From a checkpoint of a small transformer trained on Wikipedia: width 384, tied embeddings.
Each number is 128 + 32 x the weight over its row's rms, rounded and kept within 0 to 255. Layers, rows and columns count from 0. Numbers have three digits each. The size before them is the row's rms in percent of the matrix's.

# gate: layer 6 MLP gate, 768x384, rms 0.0587, rows 487-493, columns 256-383
# up: layer 6 MLP up, 768x384, rms 0.0606, rows 487-493, columns 256-383
# down: layer 6 MLP down (transposed), 768x384, rms 0.0511, rows 487-493, columns 256-383
gate487 104:099111103140107138116175123146178111081115140156146131118167128139180112102145093088133156141096116079156098060137107126139156189176123141178136078126097175136071129147075139131104091129092138113155166131123135132154107047112175172140109135116071131131171056177128100158140141086148163136160125109169107111154158170151141193184119102096135106175107151126118164084132164159105137150157
up487 099:112134134083163088162162174113145116152145177176072124179156156149147125117102121140194168163104158096179099132135059183086167162103169167083096173122098113142108088202154116177197081098199116153094142081092139110139129147162117114162141121179132116177109111188064128126120155151175082137076104116117136171130193161109142103100172129144144113122125126112149137096153120122163083078133
down487 100:137191123112166147124155141113101089125105165115100186146124153132079135138122176134116104118135142121160113123143151144140119152099116093090148148172182175096091196158138127124064161092138140120118150126143148151150122098134117108109153207147100145159131127129106142118129163154172116123156105129192128132080160058104062158102088086109148157132147181203115186202144073145160137116152
gate488 104:175134115177100127111094178087172102139173135122113171081134188149124191126136141126110087139145167121103115169140156116118156100130058133137092120119063109174125092162152099106139184117121130138101129121150116127117123066161167078139113185135161133151141112143119140053109148086135123118156146153162139127187141129132159170135059113098143096084105135104163147106084087129154152156157
up488 105:140088194195131173139142145128170109058128044121109124129100076107144191138103143116125102108064112143158051154114113192142105150118148130102136107126119059110101139095111070088126103123131097088162108155123119092072155143109127147140112168200124114171102147068098153114177131168105075156173126130094128110122153069110138147141076139085112101138154190163090097117103170184172185085117
down488 106:175086165117184062140153070079148112099148078105173150126159151112130176097162183142146120097146106149153092165111089179095100131139154129147166138133172193128117048118093091129152144168120099165169102111139105153128125111153107070071217119111117163127149154095124200106167111140085110133116093163112128125144142114078090030112079138146128150116108150147183073100103126077136137144116
gate489 103:158168137124198081188148111090082143162137083121120118127108102113220182097156088116101115084108107075138144156125138162122147161109116151117054110173119138121136169122153153094166147175082135130170079121181193119105135147150113126082089132157103142143141087117118106172135112083174129129137096162105108100139092118126123137105114078122172091133104121092123077129117099104125136103155
up489 096:123210072190102156123147096152152092185091133118111132135077104119122117139122155186121125222099092096202132178147161093088110168138151112096123139125150103105148134143154114115092094120095154128149194124080156184114092177139148136081166120077198058093071141141130143116138135162130109165133049125148086075155197126126184135151107134098122160139087072088097111147123115177120183134138
down489 098:175086111090133094167052171115119167090134126136114108134113105130161118101149128059101164182170133101197132186120141115166145129117096133119115091118138128149147145174073168155094143113132107167153121130133130120076102056097129071202064121117107142098156160075161112079100134085100196125112151145133090129134126153167143073125165096082093083085121145117171174159148133167097110114153
gate490 107:121176127161212108204137108120105117097097087146099168153097064102176096131121134121158148122139154093147116125100099155127112148132151107140175085115159146189105125147141127103105123113099158178156153151132111142103070171067148193087156102135132115127089180136083169177089111153146127146124184135128146150140117091073165137098153119112163046118134121084153135086131156171135111138093
up490 103:130142122120106135085164129118127154096136127080157166113110055129156067122101157136135173078049182097125106062150127188126164125103121165132109140153150071170142146124166118120148136126123137124145191132095153200095091076143138174100125164149121182138135100171141121070131084119063078138108105137107137154084120058134134142168104116110132058081112120103172109138084132162105111097134
down490 103:092158185132167142117147148153114101137148163152091124190172121127189199148083139085111161197160140164114115052138174112120112123137110120182152136104171072123104148149101119103150161159077131141142149097116145113132121089160167130081122095055082154095112104143117094140165112137135144137121142153122136154128111120113082143095088133122066088088128138136149118176125115088148156149165
gate491 094:143106121130141120099125136138092156108098106155128166128139113186119121120168086204117167129129104119121071084059091168153083113132166179143080098064157150117083197128126123150113139116174127165160076118109149097130167087151122103086126148125160132123150159133109133162116112169167145119154153142138205159155123111112148135159156137090170145059097096146144143160105104106111102151115
up491 096:146120143153173109129173139101134111043125121113140112149183147147130175123126103120131127130103104123153109221148103104151147151107144101103127125136108134148123166157104105168118086195124159113078122083179071092139092177105147145185150128090135098168152151117145144052116175120128214101162142158125172068115089195112094143136168123164155075119137156185122109115124140176122103110105
down491 097:138129087143192105132151177069154075088109157103139118156179092083115097133126104098154062133141169150141106110151095168128163101112187061093109144140047158171162076176126111133064128124134087118083086109072103148141125105142168151150056166180107101098181077133117110135166169084105158158142176115158098123128141119130136141125141112118146168095064101101159124111115096168110121141133
gate492 100:124128104164168189088117098148081103140113140154126138118125104159155177137152118129094149162149140134126121136114136153121158090126101075159098119127131101141118157161144046120121161102111077150090090168066130135125102149147097134167159136115089089121195070155167107089078078129174109131129151114107124086119105101140156071127170099166129167110108180142163160144152130171120151103105
up492 103:172135155144176144115174165127104117094182126124138090096083146111120176100132163119107123171191125081137209149110120064100095169077089183130123144155068167118104165071145162125130080161174204111127111078132128135164153142146148151124140061186125100094085146083116198099169123093140087098182171167148121145171148071154150114112115080132121153107097127124121114084106131095040115130116
down492 102:103099124152090103154092133142116137174164156133120134155098155113137106097138152119100131104096120151133156081129101157142122139145090198082131186157113130164095150149104153107124127125135110131145074081130124087090128121122138065083145142097081098106163100164153096114078089102135119130105121150127062128138164100125178056101148060121137139112086155116144122135104128168127107150119
gate493 106:194182138129132119096163161135135127113069065091072116137134113056088121123139162153080130134152096060158142140141081156137111095166128064129158089120174211142106169064116140120148138117168150112169154188137126194122108112100172089126088127137133124158093171083077147161136090201133104160080138175112085115191148117172095145156088103120151125089087147090132062136092064128167183119078
up493 105:093079108114134098131135053119087114132116124194167123139100182106141144132147164105198162145070147206129147143123160192152114055162198180084077098081093108116145112177068130148200136170164141082153135179142173159086116152171168126151088142146148129150169129130067163081167137148064170120077141135102144075138139160083123121128087130121135092113172107126122080101130101131137087086131
down493 106:160142135101137100138186132149111141112149114134099078117173118119229109163137116141164131133155138111161123166127114153173144114130151149143133093148093196196094122139100177148147133145109089101112147105095131113135146123115135130113113136137101097131122112107137118141211119128140172091089197139125041170126122073082065114099152131131121177077121105082107127185143082165128143139062